config.yaml
n_layer: 9
vocab_size: 2048
bias: "none"
beta2: 0.95
final_lr_fraction: 0.0
Each number is 200 + 20 x the weight over its row's rms, rounded and kept within 0 to 999. Layers, rows and columns count from 0. The size before them is the row's rms in percent of the matrix's.

# o: layer 6 attention output (transposed), 96x96, rms 0.102, rows 19-31,50-63,82-95, columns 0-95
# v: layer 6 attention value, 32x96, rms 0.0911, rows 19-31, columns 0-95
# gate: layer 6 MLP gate, 256x96, rms 0.085, rows 0-5, columns 0-95
# up: layer 6 MLP up, 256x96, rms 0.0812, rows 0-5, columns 0-95
# down: layer 6 MLP down (transposed), 256x96, rms 0.117, rows 0-5, columns 0-95
o50,095,187,214,173,165,166,198,187,168,217,220,191,196,211,186,200,203,228,193,225,207,197,194,201,204,205,166,193,194,160,198,210,236,193,218,165,204,201,204,180,214,193,217,239,187,178,221,236,191,170,209,207,205,214,205,202,191,208,199,163,195,203,204,116,216,205,232,211,186,181,185,182,189,196,194,205,180,215,240,213,190,199,199,175,211,203,229,216,191,218,163,217,217,209,224,203,214
o82,109,225,197,212,189,208,205,171,228,181,179,181,212,224,171,220,216,218,216,224,206,196,229,208,202,173,159,215,186,201,212,214,202,185,237,211,169,185,208,178,185,208,222,238,211,205,183,211,193,194,227,161,179,239,199,213,212,218,201,147,196,232,221,194,215,203,202,169,229,206,205,228,213,165,174,214,203,204,214,211,208,217,210,169,165,199,184,193,226,194,182,207,202,223,229,226,201
v19,088,187,185,177,170,229,192,212,220,221,208,191,217,184,147,209,187,185,197,214,179,209,162,180,210,202,196,201,219,186,166,153,224,189,218,196,194,219,185,175,179,204,221,203,159,188,177,171,209,192,194,206,219,209,184,227,217,226,182,217,221,244,180,197,208,206,227,214,205,203,201,171,203,214,202,224,209,214,213,176,163,212,202,226,190,189,182,182,179,213,171,217,218,202,160,229,175
o19,108,220,217,197,200,176,206,178,180,184,227,195,215,196,177,187,213,207,227,211,170,210,219,165,188,230,203,163,195,208,226,179,214,174,184,196,170,204,164,201,199,180,235,220,178,194,194,196,211,238,195,213,217,214,179,201,219,217,208,166,181,181,232,198,188,162,181,195,218,202,190,202,154,181,173,182,221,197,194,215,181,206,242,202,164,213,204,193,194,184,247,218,186,228,197,183,188
o51,087,224,206,193,184,246,198,198,225,198,208,220,205,207,206,187,184,177,181,198,223,191,220,224,221,253,195,195,192,203,195,219,170,207,201,199,232,192,164,225,208,221,205,179,213,170,197,214,202,204,200,192,219,217,207,186,194,184,204,174,184,170,176,223,168,180,232,213,240,208,214,227,224,194,233,200,211,203,210,185,193,192,221,210,207,180,199,215,231,210,233,216,178,199,134,171,206
o83,102,194,197,159,188,181,177,204,227,196,198,186,182,154,207,196,197,194,204,204,175,209,206,194,205,221,241,206,190,226,198,174,201,210,206,211,235,175,178,195,211,215,237,237,213,201,190,215,237,221,230,226,216,169,185,201,190,233,209,228,220,210,185,202,196,193,191,229,178,211,206,178,160,227,209,190,223,172,219,200,189,196,216,190,233,171,197,223,225,202,202,178,184,181,166,157,196
v20,104,155,212,240,226,204,207,199,185,215,192,202,188,196,166,210,223,190,226,180,185,200,210,193,197,203,183,190,192,184,244,188,189,215,178,192,167,208,173,206,235,236,194,199,175,180,227,237,220,170,199,200,237,178,186,241,187,214,171,201,205,173,193,197,190,231,192,195,195,195,214,231,187,198,206,204,216,223,223,195,215,200,190,194,154,216,206,229,190,188,217,178,203,237,234,195,177
o20,089,200,174,191,198,186,216,185,202,198,214,165,198,223,242,221,184,213,226,189,193,211,217,199,184,175,216,148,196,191,175,190,220,208,200,220,189,202,218,238,213,208,192,144,219,209,224,212,187,191,213,196,189,248,182,177,178,229,228,238,205,187,195,203,195,220,194,179,194,213,219,181,157,182,194,203,191,178,197,180,229,223,175,196,194,222,174,179,221,221,213,183,189,165,202,212,204
o52,116,200,192,213,167,174,215,198,187,216,222,194,184,191,204,175,212,202,184,218,192,222,183,194,200,223,191,207,235,175,193,208,254,198,225,193,190,217,220,194,196,187,224,224,184,195,186,215,192,160,268,227,195,193,203,218,197,226,187,182,214,209,216,174,170,193,182,196,193,190,186,237,227,189,183,239,169,177,218,211,208,199,186,186,216,193,207,230,185,197,154,206,171,224,184,200,215
o84,107,196,177,188,179,252,179,189,218,207,217,176,223,210,219,172,172,199,195,171,209,190,250,233,181,215,185,188,176,196,199,187,213,236,202,211,200,179,229,207,227,188,221,162,201,190,203,220,214,251,210,219,190,227,198,203,207,201,207,210,220,204,184,220,198,222,206,221,173,186,184,204,196,212,196,226,232,188,207,198,228,246,187,175,203,194,169,200,217,186,164,190,211,173,213,181,212
v21,107,222,232,210,189,212,227,214,210,239,202,212,186,212,211,198,187,228,199,198,190,217,227,190,230,181,214,201,201,188,201,154,172,170,188,190,218,218,231,218,189,197,204,192,160,204,178,215,184,176,181,236,230,226,217,198,216,165,215,204,192,168,192,228,198,210,223,192,233,172,192,207,208,202,203,225,202,221,231,206,230,150,175,206,173,200,213,198,163,212,203,177,195,209,174,177,201
o21,099,225,213,203,206,175,228,165,186,187,227,222,199,215,206,219,186,198,212,180,207,197,201,192,183,188,206,121,202,176,186,185,223,178,216,202,196,192,193,206,175,171,152,145,179,195,182,211,222,197,167,208,186,211,175,221,215,214,194,195,179,209,199,179,213,181,182,182,224,201,221,198,186,168,178,182,199,210,193,174,165,199,178,182,186,192,182,188,191,188,181,226,209,188,224,196,179
o53,113,210,219,204,200,235,198,214,197,199,180,174,167,216,186,194,200,193,225,188,196,215,213,214,221,220,164,197,228,199,203,199,173,240,200,226,219,189,203,199,183,207,213,217,203,195,181,235,165,214,204,203,221,189,208,201,163,198,194,172,227,187,180,252,213,208,179,230,238,198,215,220,217,187,190,212,206,200,217,204,186,227,190,205,187,175,228,211,207,158,212,213,189,195,130,176,185
o85,102,206,180,193,205,187,193,218,217,189,242,245,206,213,214,215,195,213,175,185,205,196,204,236,164,179,240,192,200,214,189,191,179,194,205,204,164,166,208,209,218,161,179,179,171,197,182,204,201,173,200,191,191,221,231,211,209,193,184,218,221,212,212,188,174,241,216,205,203,192,194,237,187,187,208,184,157,197,211,177,182,198,210,184,209,232,175,201,180,211,188,199,178,195,264,214,207
v22,096,211,197,170,144,206,207,193,166,192,169,242,197,188,199,223,206,219,206,218,194,253,238,219,206,199,243,206,208,196,181,196,190,223,231,229,187,165,173,202,207,218,194,195,155,189,201,231,202,213,212,186,189,196,229,148,194,186,196,222,186,173,163,203,219,196,186,213,210,225,185,190,192,217,199,211,184,191,227,211,209,195,189,229,191,213,191,219,217,201,190,181,209,207,186,210,197
o22,081,178,206,210,222,205,212,198,210,207,198,205,203,206,197,184,186,207,227,173,220,196,193,209,196,174,178,228,155,207,215,210,209,190,191,200,182,220,225,209,194,231,173,128,212,222,187,186,209,187,176,160,211,219,200,214,224,195,178,178,159,209,221,216,236,188,187,221,174,188,182,204,234,204,215,202,234,211,181,167,215,175,201,192,186,194,223,216,164,194,176,208,226,193,205,161,206
o54,102,188,231,173,200,187,180,178,187,184,219,187,162,197,199,195,221,218,217,217,212,191,221,209,232,231,152,193,195,178,215,232,176,217,198,182,223,208,191,209,201,204,232,208,194,173,184,212,211,193,182,197,194,186,209,191,149,182,202,182,237,173,163,199,202,183,207,217,213,229,227,167,198,199,214,178,211,222,210,193,195,244,219,182,237,199,224,173,198,204,194,198,185,209,177,156,201
o86,097,204,189,183,234,213,196,220,177,184,207,182,214,223,207,186,212,172,235,169,220,194,181,197,209,207,208,223,200,180,222,206,206,209,183,222,170,229,214,177,208,212,189,161,216,205,223,219,202,213,185,163,180,239,180,199,199,171,192,180,164,215,185,226,183,212,204,204,172,180,183,180,228,160,205,178,190,235,192,204,227,184,216,169,223,194,209,192,195,216,179,242,183,182,228,223,183
v23,105,225,210,199,198,182,195,201,196,187,183,198,201,209,193,172,217,181,186,225,175,188,218,208,206,185,157,213,223,177,181,155,195,208,168,183,207,250,191,178,204,153,213,210,207,198,192,178,190,170,218,206,212,169,230,200,222,212,202,231,203,201,208,200,186,187,233,195,180,218,213,187,189,204,196,176,210,248,164,188,187,219,217,213,191,187,191,209,210,199,142,192,225,201,241,198,176
o23,089,202,199,198,219,212,190,174,168,219,212,167,198,227,158,230,199,193,193,221,175,195,201,168,176,166,189,196,211,208,202,195,184,204,182,176,173,208,190,207,191,225,221,254,204,198,221,194,220,229,197,186,211,217,168,197,196,192,198,174,177,208,190,220,169,178,243,209,198,205,190,176,197,217,144,177,171,218,179,212,215,212,222,200,212,197,176,215,174,202,230,161,199,202,205,224,207
o55,106,228,221,219,201,196,199,201,229,187,212,212,202,194,196,207,228,195,161,201,186,192,215,224,192,206,200,187,207,229,198,182,212,181,213,182,222,187,204,180,219,208,173,202,220,221,196,200,187,222,155,198,217,216,197,224,219,178,194,200,184,206,207,229,247,205,189,246,209,205,205,232,226,208,154,221,212,169,190,202,168,198,207,219,218,213,212,209,236,205,137,175,156,214,205,197,192
o87,100,204,169,213,175,195,169,178,187,188,190,179,203,185,203,194,199,183,196,169,166,192,188,169,220,175,191,214,194,199,212,212,214,220,193,180,214,195,210,197,168,203,224,279,183,215,189,203,226,236,246,221,192,173,189,223,227,210,195,185,196,208,222,182,198,195,198,184,220,228,183,182,195,216,183,226,227,211,187,238,200,182,168,220,198,187,198,185,183,199,216,164,222,199,183,177,202
v24,101,187,229,194,209,202,195,215,214,214,214,195,185,188,218,204,139,158,238,222,181,183,193,232,220,200,184,209,225,195,174,199,204,217,203,190,163,196,184,180,193,204,202,218,150,185,204,206,191,217,216,189,218,209,182,214,210,189,213,172,236,222,216,172,223,191,205,207,139,204,186,176,186,201,175,190,183,223,198,180,210,186,229,214,185,193,182,171,167,202,202,169,177,191,187,193,210
o24,103,216,214,200,195,172,177,218,216,198,164,201,210,203,205,185,197,191,166,188,234,205,216,196,206,224,212,239,211,208,204,208,177,200,187,208,195,198,198,199,227,199,239,276,167,220,196,198,215,201,225,211,237,182,219,229,230,236,200,172,171,186,190,216,210,209,196,195,191,190,192,196,198,195,154,180,240,184,181,190,194,185,215,212,210,178,228,200,200,175,196,205,225,235,223,190,192
o56,110,182,208,178,207,171,235,189,161,190,201,213,196,217,220,222,203,226,200,233,194,209,205,219,207,208,185,184,192,164,197,202,182,209,209,159,201,205,218,191,220,203,166,217,198,185,200,216,178,169,185,187,209,155,214,207,174,195,184,191,212,164,200,175,239,209,203,226,181,185,192,177,230,196,198,162,197,194,185,183,207,210,196,224,240,215,241,231,164,201,168,213,214,190,222,172,179
o88,096,219,184,169,223,207,162,189,235,164,196,143,207,227,216,189,185,194,207,210,173,198,240,191,202,225,192,229,207,197,196,212,195,200,208,218,202,184,197,201,192,203,237,249,176,213,188,190,208,175,257,204,193,218,206,192,186,231,219,182,193,233,220,198,174,194,209,169,201,214,186,192,172,193,191,212,202,203,215,214,200,204,220,164,212,226,196,197,240,222,212,175,206,214,187,187,195
v25,095,187,212,216,204,200,218,187,188,172,203,200,171,209,138,197,193,220,208,216,205,198,197,184,184,185,203,193,195,210,212,201,217,173,184,222,159,177,192,195,194,157,173,192,215,166,199,183,210,233,191,228,150,184,178,183,210,203,228,209,217,184,224,193,230,184,200,210,232,159,201,192,252,212,206,156,195,197,223,196,205,215,202,166,196,184,189,173,216,193,207,214,200,180,181,213,179
o25,097,189,201,180,200,219,193,207,215,246,219,207,222,196,205,191,202,184,194,176,208,200,199,204,179,192,176,162,185,190,217,218,206,191,215,240,182,204,205,200,203,192,165,111,200,219,216,214,219,213,201,206,216,212,195,214,208,225,185,210,193,202,222,151,167,229,221,174,185,211,199,226,162,200,197,219,208,204,214,222,217,217,214,196,167,218,199,225,201,220,185,189,242,200,198,188,213
o57,102,185,189,216,224,220,191,193,218,171,191,212,254,198,209,204,181,193,228,197,214,192,207,167,184,161,220,193,222,221,217,213,173,216,181,212,213,210,185,197,182,198,196,185,228,210,191,171,209,220,217,163,182,183,227,170,209,176,199,224,201,178,187,227,204,186,196,173,197,217,208,170,171,215,227,163,203,213,178,215,220,187,203,203,164,170,183,151,183,225,216,198,186,172,224,211,190
o89,095,183,204,176,185,174,196,204,204,236,193,200,199,168,186,194,206,240,197,209,229,227,201,225,199,195,209,180,183,183,198,204,213,217,213,230,162,217,184,191,226,215,173,144,218,209,202,193,199,182,179,218,230,186,185,227,197,254,212,186,214,206,192,193,183,226,225,211,172,211,231,200,177,215,161,188,178,190,238,235,201,231,214,176,197,215,210,226,201,216,180,195,209,176,210,204,205
v26,092,199,204,239,213,225,219,196,247,205,228,197,232,181,159,201,225,202,210,215,155,201,194,204,205,202,185,219,210,167,182,199,208,172,170,189,232,203,204,237,167,196,229,216,159,191,192,188,197,188,195,161,224,215,185,230,211,213,196,202,201,213,242,204,217,180,213,164,222,189,217,197,177,180,190,218,200,208,228,182,192,211,184,175,207,206,181,167,183,202,199,219,206,199,209,233,206
o26,104,225,240,223,174,196,176,186,220,173,193,220,196,179,220,202,185,192,222,171,185,200,229,207,191,249,207,214,229,219,181,174,212,159,195,187,201,216,195,229,210,184,257,224,209,182,202,224,235,208,189,222,207,197,194,213,217,238,213,206,182,195,185,198,175,179,161,199,170,215,216,195,179,190,180,176,197,183,194,167,196,203,212,190,195,187,211,175,204,193,167,207,167,220,208,211,198
o58,101,232,222,220,206,201,220,238,193,213,197,199,200,207,203,178,195,198,191,179,187,213,222,219,212,214,222,175,187,214,205,190,237,192,219,231,188,191,204,221,224,210,200,173,236,191,224,218,181,203,159,186,196,227,191,233,197,213,188,204,192,201,192,231,189,189,200,256,205,190,186,224,247,182,176,230,221,195,217,188,179,224,190,204,199,204,197,212,221,183,202,220,181,194,135,176,224
o90,072,189,217,218,166,182,199,190,194,215,209,195,186,154,208,190,200,208,181,180,198,207,222,192,215,203,237,233,205,205,190,229,214,206,227,235,209,202,204,234,207,180,208,227,218,218,173,201,202,181,224,214,207,194,192,236,212,229,192,230,234,225,201,191,197,227,192,217,180,212,154,196,175,199,208,209,178,175,231,184,218,227,219,182,175,190,173,180,182,175,157,193,179,232,176,204,214
v27,103,199,225,204,174,184,222,213,216,222,160,225,189,203,241,219,192,189,219,184,213,193,203,185,185,215,234,196,206,214,178,198,213,218,218,261,213,201,178,182,212,209,207,193,219,193,188,185,176,183,189,184,168,221,176,182,201,175,180,218,192,169,215,204,188,199,222,229,174,180,192,191,212,207,156,192,209,166,172,192,211,212,179,214,223,204,209,207,162,186,201,225,206,235,180,203,246
o27,097,180,173,211,181,247,193,250,179,214,213,179,221,245,178,211,205,214,224,192,217,203,212,227,160,196,189,192,181,178,212,191,200,205,160,193,190,185,203,166,201,183,195,225,208,185,165,181,176,210,199,222,156,201,211,161,186,185,188,208,201,193,224,221,217,190,202,195,206,188,198,193,178,226,197,226,197,177,191,227,171,229,208,186,175,212,197,210,217,225,225,186,193,181,192,175,230
o59,112,181,189,185,196,212,199,186,186,213,185,188,184,215,227,195,200,209,210,204,208,186,190,168,221,204,173,144,188,201,194,219,194,200,211,193,220,191,191,210,164,194,184,154,201,164,229,220,217,183,158,218,213,191,202,192,192,189,230,174,187,185,191,157,194,185,222,189,195,201,208,192,161,191,223,191,208,246,196,165,204,198,186,176,185,191,202,177,199,174,221,218,261,169,197,202,222
o91,086,214,162,196,215,195,224,233,171,203,197,203,204,201,185,210,200,200,144,235,215,223,197,203,209,208,191,201,198,198,195,196,211,175,189,186,174,200,217,185,215,184,207,230,198,187,204,204,207,162,227,166,197,224,207,204,206,233,196,150,205,176,224,167,211,182,222,162,213,235,212,204,226,181,225,189,221,215,213,224,190,192,200,190,177,223,199,237,238,221,213,225,185,218,228,209,221
v28,101,210,212,167,235,184,185,185,204,198,183,224,216,232,159,182,160,184,176,206,241,210,207,190,193,192,215,193,252,212,196,174,228,184,200,178,204,213,196,206,175,200,200,196,183,227,179,204,218,221,194,168,185,232,210,218,223,240,229,210,211,162,200,190,181,185,237,221,202,181,212,216,167,182,198,197,183,234,196,219,180,217,210,204,194,188,171,214,211,195,206,186,202,192,225,173,183
o28,099,203,209,205,190,218,185,207,171,183,205,172,173,207,180,193,217,216,199,215,199,206,211,182,178,221,173,203,163,226,195,184,175,213,156,195,199,198,213,219,217,216,216,224,195,201,185,182,179,164,203,215,229,202,218,196,204,167,231,197,237,228,175,167,180,218,251,210,228,201,198,207,207,221,215,200,193,195,187,208,230,193,213,221,231,151,190,175,181,191,196,171,220,225,175,219,227
o60,103,210,219,231,186,192,224,203,237,201,211,183,221,191,169,212,177,162,179,208,177,211,199,216,181,191,198,210,230,221,188,186,190,185,187,196,194,190,217,185,212,203,167,247,230,208,205,169,194,245,229,202,191,184,188,223,201,191,180,205,182,216,183,214,270,220,184,202,179,204,218,194,219,226,200,206,178,184,169,242,189,207,215,214,184,197,204,202,233,198,189,169,186,215,215,217,179
o92,099,238,210,207,215,203,178,192,212,189,220,181,177,179,204,197,192,239,224,195,189,211,196,202,192,205,223,201,200,257,223,208,190,218,183,197,222,193,201,214,191,189,246,229,175,197,145,212,200,162,191,206,192,191,202,221,212,198,206,185,198,210,196,200,184,239,228,200,177,196,194,165,180,215,204,197,258,196,190,197,187,187,195,186,208,175,224,169,198,164,208,187,237,217,232,179,214
v29,111,188,208,190,229,202,225,265,186,194,199,156,205,177,222,219,188,200,215,210,172,190,218,189,207,221,194,213,208,201,199,228,212,208,204,240,189,195,203,194,205,231,208,216,185,205,218,198,185,204,203,216,227,230,182,222,209,182,181,192,196,206,230,167,185,207,195,191,171,198,176,211,206,172,153,173,205,246,177,230,198,154,210,187,200,234,198,205,211,190,212,206,203,191,217,247,194
o29,116,214,203,232,188,172,178,247,200,188,181,213,205,218,197,209,221,223,216,201,216,242,206,218,207,205,210,227,226,191,183,195,207,190,172,187,179,187,198,196,206,194,263,255,191,193,209,184,179,187,199,219,211,195,198,189,199,222,211,212,213,197,190,206,218,190,187,201,225,214,214,154,203,220,185,207,167,162,185,190,210,230,220,215,234,206,201,190,182,226,209,208,142,217,215,203,202
o61,099,193,208,192,212,166,222,203,188,196,225,196,175,195,220,199,205,225,205,206,182,206,197,208,209,220,210,192,234,177,177,175,241,194,235,199,177,218,216,176,217,208,171,169,203,206,204,222,202,155,182,187,191,180,219,231,174,237,188,212,216,193,182,160,208,220,183,229,157,188,203,179,215,184,175,188,202,216,218,182,200,176,199,203,217,226,209,232,199,191,172,208,240,176,230,171,205
o93,101,191,201,238,196,207,231,215,198,203,198,203,226,221,227,202,203,166,210,225,208,224,194,176,213,217,160,222,189,177,177,242,188,182,194,208,191,210,178,186,170,194,208,194,198,231,202,183,169,211,236,189,221,221,158,182,215,207,209,200,184,203,207,191,215,175,216,165,223,216,179,155,229,194,193,210,142,209,193,200,229,205,218,204,196,216,164,183,220,199,204,199,167,213,220,211,198
v30,098,223,223,178,223,207,169,195,140,217,198,197,202,222,209,202,213,223,189,216,202,187,209,176,209,215,203,214,211,202,231,231,209,213,202,240,183,210,168,195,204,148,204,201,223,179,185,206,202,193,215,195,228,210,192,162,209,195,197,198,231,242,164,185,184,184,198,177,215,202,207,189,205,174,210,160,200,226,177,224,204,177,175,179,192,211,207,174,205,214,211,158,195,174,194,230,208
o30,099,189,172,187,213,220,225,227,221,238,207,188,229,225,207,188,205,177,184,178,183,244,163,239,183,159,206,214,212,200,173,199,224,184,205,182,195,196,204,200,228,224,221,199,189,268,194,202,183,200,185,197,188,185,196,225,199,236,198,189,193,182,215,204,226,233,210,217,211,197,214,205,221,239,175,218,188,199,224,213,203,179,214,185,202,177,202,211,182,196,214,171,196,175,225,190,182
o62,091,215,233,178,195,177,193,208,198,191,201,187,178,219,175,215,194,209,186,199,201,185,187,210,183,158,170,212,186,196,201,181,196,202,210,197,217,208,203,158,241,192,165,215,178,218,199,192,220,207,197,146,182,219,223,218,215,206,230,218,191,187,170,174,223,222,236,218,214,211,234,153,220,205,195,208,219,194,183,196,175,188,209,210,187,188,252,188,181,195,177,215,228,190,232,188,194
o94,105,180,211,187,207,206,235,211,193,203,163,216,212,204,219,207,178,203,209,237,202,239,182,211,202,180,211,229,192,191,180,216,199,184,202,196,210,215,183,185,188,236,196,198,209,226,232,170,145,220,205,197,197,180,166,186,150,237,182,198,203,216,208,202,210,203,222,197,199,215,184,186,205,194,168,182,141,218,214,174,212,186,226,181,209,205,212,210,210,215,222,191,175,175,229,228,189
v31,093,194,190,215,156,236,212,187,243,243,207,221,161,203,164,200,202,219,189,214,201,237,171,200,177,172,246,208,207,217,211,199,230,206,195,211,195,210,205,180,208,209,204,195,211,182,208,208,201,229,189,196,200,152,228,217,192,221,200,203,227,222,242,191,178,216,211,209,213,178,230,182,186,204,224,189,201,192,159,196,182,246,183,189,218,190,192,187,209,197,200,192,176,215,213,190,194
o31,086,212,228,176,194,220,185,212,183,176,225,193,200,202,182,192,188,185,185,191,196,187,203,174,214,227,182,181,190,213,196,206,157,217,207,231,216,211,164,176,193,230,188,173,200,212,164,180,230,188,202,182,195,231,210,176,163,180,193,210,250,202,217,196,187,197,268,199,201,173,218,220,189,183,199,210,212,209,179,217,184,190,190,186,168,209,189,221,226,204,172,199,233,201,189,211,230
o63,092,203,187,214,206,159,210,198,168,204,222,171,243,237,168,199,226,193,189,201,198,186,191,178,196,177,206,168,177,210,223,201,170,195,180,197,177,174,171,218,203,180,169,191,209,186,204,203,184,199,239,216,204,186,182,181,231,177,217,171,186,196,214,179,207,193,226,175,211,212,171,176,182,221,191,229,162,192,195,233,210,184,218,155,197,198,184,170,207,222,212,184,202,214,207,229,201
o95,109,202,204,150,195,170,178,181,184,210,220,167,178,193,191,190,209,202,212,175,180,215,220,209,181,190,208,187,211,218,208,178,216,240,196,231,239,187,196,175,217,225,207,251,222,182,184,194,237,203,200,237,214,201,173,210,197,249,199,203,190,215,208,204,180,188,229,217,186,204,220,195,163,224,194,236,212,192,216,211,200,213,173,167,232,222,210,197,208,191,195,190,224,191,190,173,197
gate0,105,213,202,227,213,218,223,195,208,199,159,207,213,222,226,200,174,215,182,198,224,173,199,172,208,186,242,242,197,199,217,219,192,205,216,213,194,188,223,221,217,184,203,222,227,195,174,223,189,190,218,216,179,238,206,187,188,199,203,242,185,213,188,184,186,202,215,234,184,171,211,198,211,221,219,219,182,223,208,211,192,184,213,210,151,224,195,236,194,205,168,156,192,182,179,214,166
up0,101,207,197,204,196,194,155,193,215,192,180,212,220,220,242,226,203,200,209,229,231,201,176,194,194,185,206,240,201,199,212,158,194,180,197,195,188,182,201,185,203,249,233,217,192,165,238,190,209,198,186,176,184,196,203,235,171,178,204,213,216,199,213,186,242,179,222,177,209,203,197,204,197,200,203,223,174,212,216,183,238,204,180,206,225,201,222,196,210,232,246,176,221,180,228,206,202
down0,097,188,190,174,210,183,208,210,201,183,238,168,202,205,203,190,189,208,226,186,195,185,211,213,170,193,212,203,185,214,227,194,259,164,196,177,210,170,223,229,200,228,209,176,205,204,204,214,176,207,155,204,164,205,202,183,190,214,219,175,201,187,177,198,199,218,175,192,197,220,239,196,246,166,193,155,193,205,200,237,212,231,177,214,191,199,215,205,207,195,192,211,233,183,180,223,200
gate1,098,178,187,235,189,222,207,188,206,211,198,198,193,199,202,172,202,203,226,177,226,143,164,192,178,176,196,198,167,210,200,216,177,207,208,176,210,177,223,202,205,191,200,202,230,196,239,179,178,217,209,216,179,216,224,179,204,201,238,189,195,183,210,217,191,200,217,205,203,197,210,201,205,219,224,183,185,231,144,205,162,197,181,154,206,204,199,209,245,191,221,174,168,218,199,189,220
up1,096,234,206,184,208,169,169,165,235,199,177,209,200,201,195,185,197,188,195,216,233,209,189,215,183,207,196,195,222,199,183,186,227,187,212,258,197,222,206,224,189,178,209,206,198,227,202,203,176,150,217,211,170,201,191,182,225,225,178,200,206,181,174,200,212,219,205,200,188,213,165,207,193,210,224,196,239,193,191,215,221,138,177,196,196,224,212,197,163,201,207,208,221,213,200,225,172
down1,095,186,224,169,156,185,193,181,199,212,189,212,212,225,187,208,223,171,185,203,157,248,208,225,224,223,184,192,202,160,176,206,169,245,194,223,175,205,212,212,186,169,161,208,214,189,163,206,198,187,233,183,187,192,216,205,190,225,191,194,205,197,204,217,210,187,193,196,189,222,195,200,241,209,186,186,216,176,204,202,203,242,229,222,173,188,214,198,173,211,193,224,201,185,214,200,212
gate2,099,185,178,176,227,196,194,177,199,211,183,215,220,239,210,226,206,225,196,190,202,215,194,219,199,204,196,189,201,198,223,203,189,202,178,201,170,195,219,192,193,192,184,210,224,179,204,196,197,222,209,210,233,171,179,189,201,224,190,219,209,199,191,221,204,239,158,229,203,201,256,183,184,202,193,184,187,186,180,213,211,198,149,171,215,202,234,252,210,229,183,231,201,241,238,197,192
up2,102,176,253,229,187,184,212,194,206,202,232,174,162,186,181,203,210,206,162,179,165,187,194,218,206,209,204,208,236,177,227,225,202,204,209,229,190,225,226,228,224,199,186,210,193,232,172,210,204,220,208,187,203,216,194,229,191,226,246,224,186,218,209,209,184,228,207,189,220,212,213,186,164,189,157,181,201,166,209,179,191,218,192,200,200,171,206,205,208,200,215,175,193,204,222,190,218
down2,102,232,164,191,248,203,197,195,199,187,190,220,198,216,237,219,208,204,203,192,247,187,215,218,204,225,204,212,186,214,188,170,163,193,200,187,208,217,178,185,231,189,187,177,217,195,195,207,191,190,223,177,183,162,179,141,221,182,207,208,183,194,221,168,222,206,210,215,219,192,202,205,188,215,207,246,187,220,228,195,177,219,183,195,242,208,206,164,218,206,216,192,180,224,201,205,197
gate3,111,208,174,190,211,197,185,194,219,192,198,206,186,183,170,234,210,161,236,184,218,205,170,199,203,192,192,228,204,213,194,178,225,203,194,175,192,204,196,199,189,203,234,229,154,194,193,194,226,185,232,193,176,170,222,163,180,202,225,219,193,189,212,198,209,197,181,222,189,194,190,216,191,181,221,236,181,165,209,204,237,207,225,215,224,226,199,223,201,183,197,171,214,221,171,189,142
up3,108,209,199,223,186,201,218,204,220,207,212,198,173,168,204,182,143,198,184,158,217,190,186,172,228,216,217,172,210,194,174,213,217,177,216,221,206,200,187,194,234,207,219,194,210,188,191,170,201,226,205,211,165,197,215,233,246,189,174,177,186,176,239,196,188,172,232,184,223,182,208,193,211,179,173,214,195,183,202,214,218,200,226,183,191,172,190,222,217,221,217,206,190,228,170,219,208
down3,101,198,156,211,217,186,219,199,203,171,201,196,225,198,203,225,157,216,191,216,186,166,187,211,218,190,205,203,190,210,211,219,228,202,204,206,153,171,193,184,227,179,182,198,251,147,214,210,191,171,182,211,195,223,197,184,195,221,221,184,167,207,207,209,199,165,221,186,236,200,231,193,214,218,200,209,211,176,196,208,201,168,167,216,192,177,211,176,173,176,201,170,192,218,183,207,202
gate4,108,195,215,193,207,205,183,244,208,207,210,179,209,260,221,213,189,185,215,210,209,173,200,198,229,200,182,205,230,245,162,181,225,237,223,200,205,218,214,179,178,199,195,216,205,177,221,212,182,213,191,222,181,230,212,207,183,195,231,222,191,204,207,185,147,234,190,167,198,198,225,197,183,181,228,216,212,178,222,221,203,184,223,187,182,214,213,207,196,170,210,201,184,208,229,181,196
up4,113,177,198,201,157,209,167,210,206,221,194,205,188,187,199,192,179,180,198,199,171,179,204,204,226,198,175,227,189,248,217,174,166,215,212,216,215,243,228,192,157,235,220,206,202,183,211,199,215,186,186,189,168,205,189,193,219,181,203,211,190,199,187,201,194,212,201,173,181,231,180,203,190,220,175,229,187,190,198,236,164,214,215,174,192,214,201,168,186,209,225,243,216,198,227,169,204
down4,113,198,213,205,168,193,255,180,187,211,204,208,206,207,184,209,185,176,189,190,164,143,206,203,205,199,197,176,165,230,205,181,199,203,205,194,204,189,197,187,214,189,147,173,179,204,216,203,172,216,210,185,239,211,192,211,185,167,201,175,151,222,211,216,168,192,203,201,184,196,206,162,203,217,205,208,223,207,230,216,181,204,180,216,229,166,209,187,217,203,217,180,186,214,202,171,217
gate5,103,141,200,204,169,214,219,186,186,226,239,193,187,221,222,235,194,209,211,201,237,166,220,193,192,179,205,195,201,258,167,212,190,198,161,166,197,173,231,190,228,204,204,201,214,195,155,184,191,183,220,213,215,187,226,170,192,224,184,218,199,218,196,203,185,216,221,196,166,208,200,199,184,210,178,209,195,167,198,188,192,207,179,211,205,197,233,222,186,206,221,200,196,190,189,195,215
up5,105,189,186,198,218,204,156,175,196,199,187,193,201,197,208,161,200,186,171,193,183,209,188,202,181,221,207,175,156,179,218,226,205,212,240,197,181,214,199,170,189,224,192,193,230,206,235,203,155,194,186,188,172,218,167,194,177,180,214,189,202,186,197,180,201,198,168,185,203,203,235,198,210,245,214,167,196,207,241,209,220,180,200,196,178,186,202,223,154,207,189,223,203,206,197,192,239
down5,101,207,171,211,180,166,224,227,205,198,199,224,186,162,194,218,187,189,225,214,181,202,176,199,178,204,190,214,213,202,231,216,217,203,195,209,188,221,189,234,229,232,195,231,221,153,212,206,196,165,236,209,194,201,178,207,229,217,210,193,222,174,168,193,216,203,189,205,205,195,219,214,170,234,194,195,178,215,196,178,172,203,204,203,188,170,185,194,216,211,157,215,178,200,208,142,209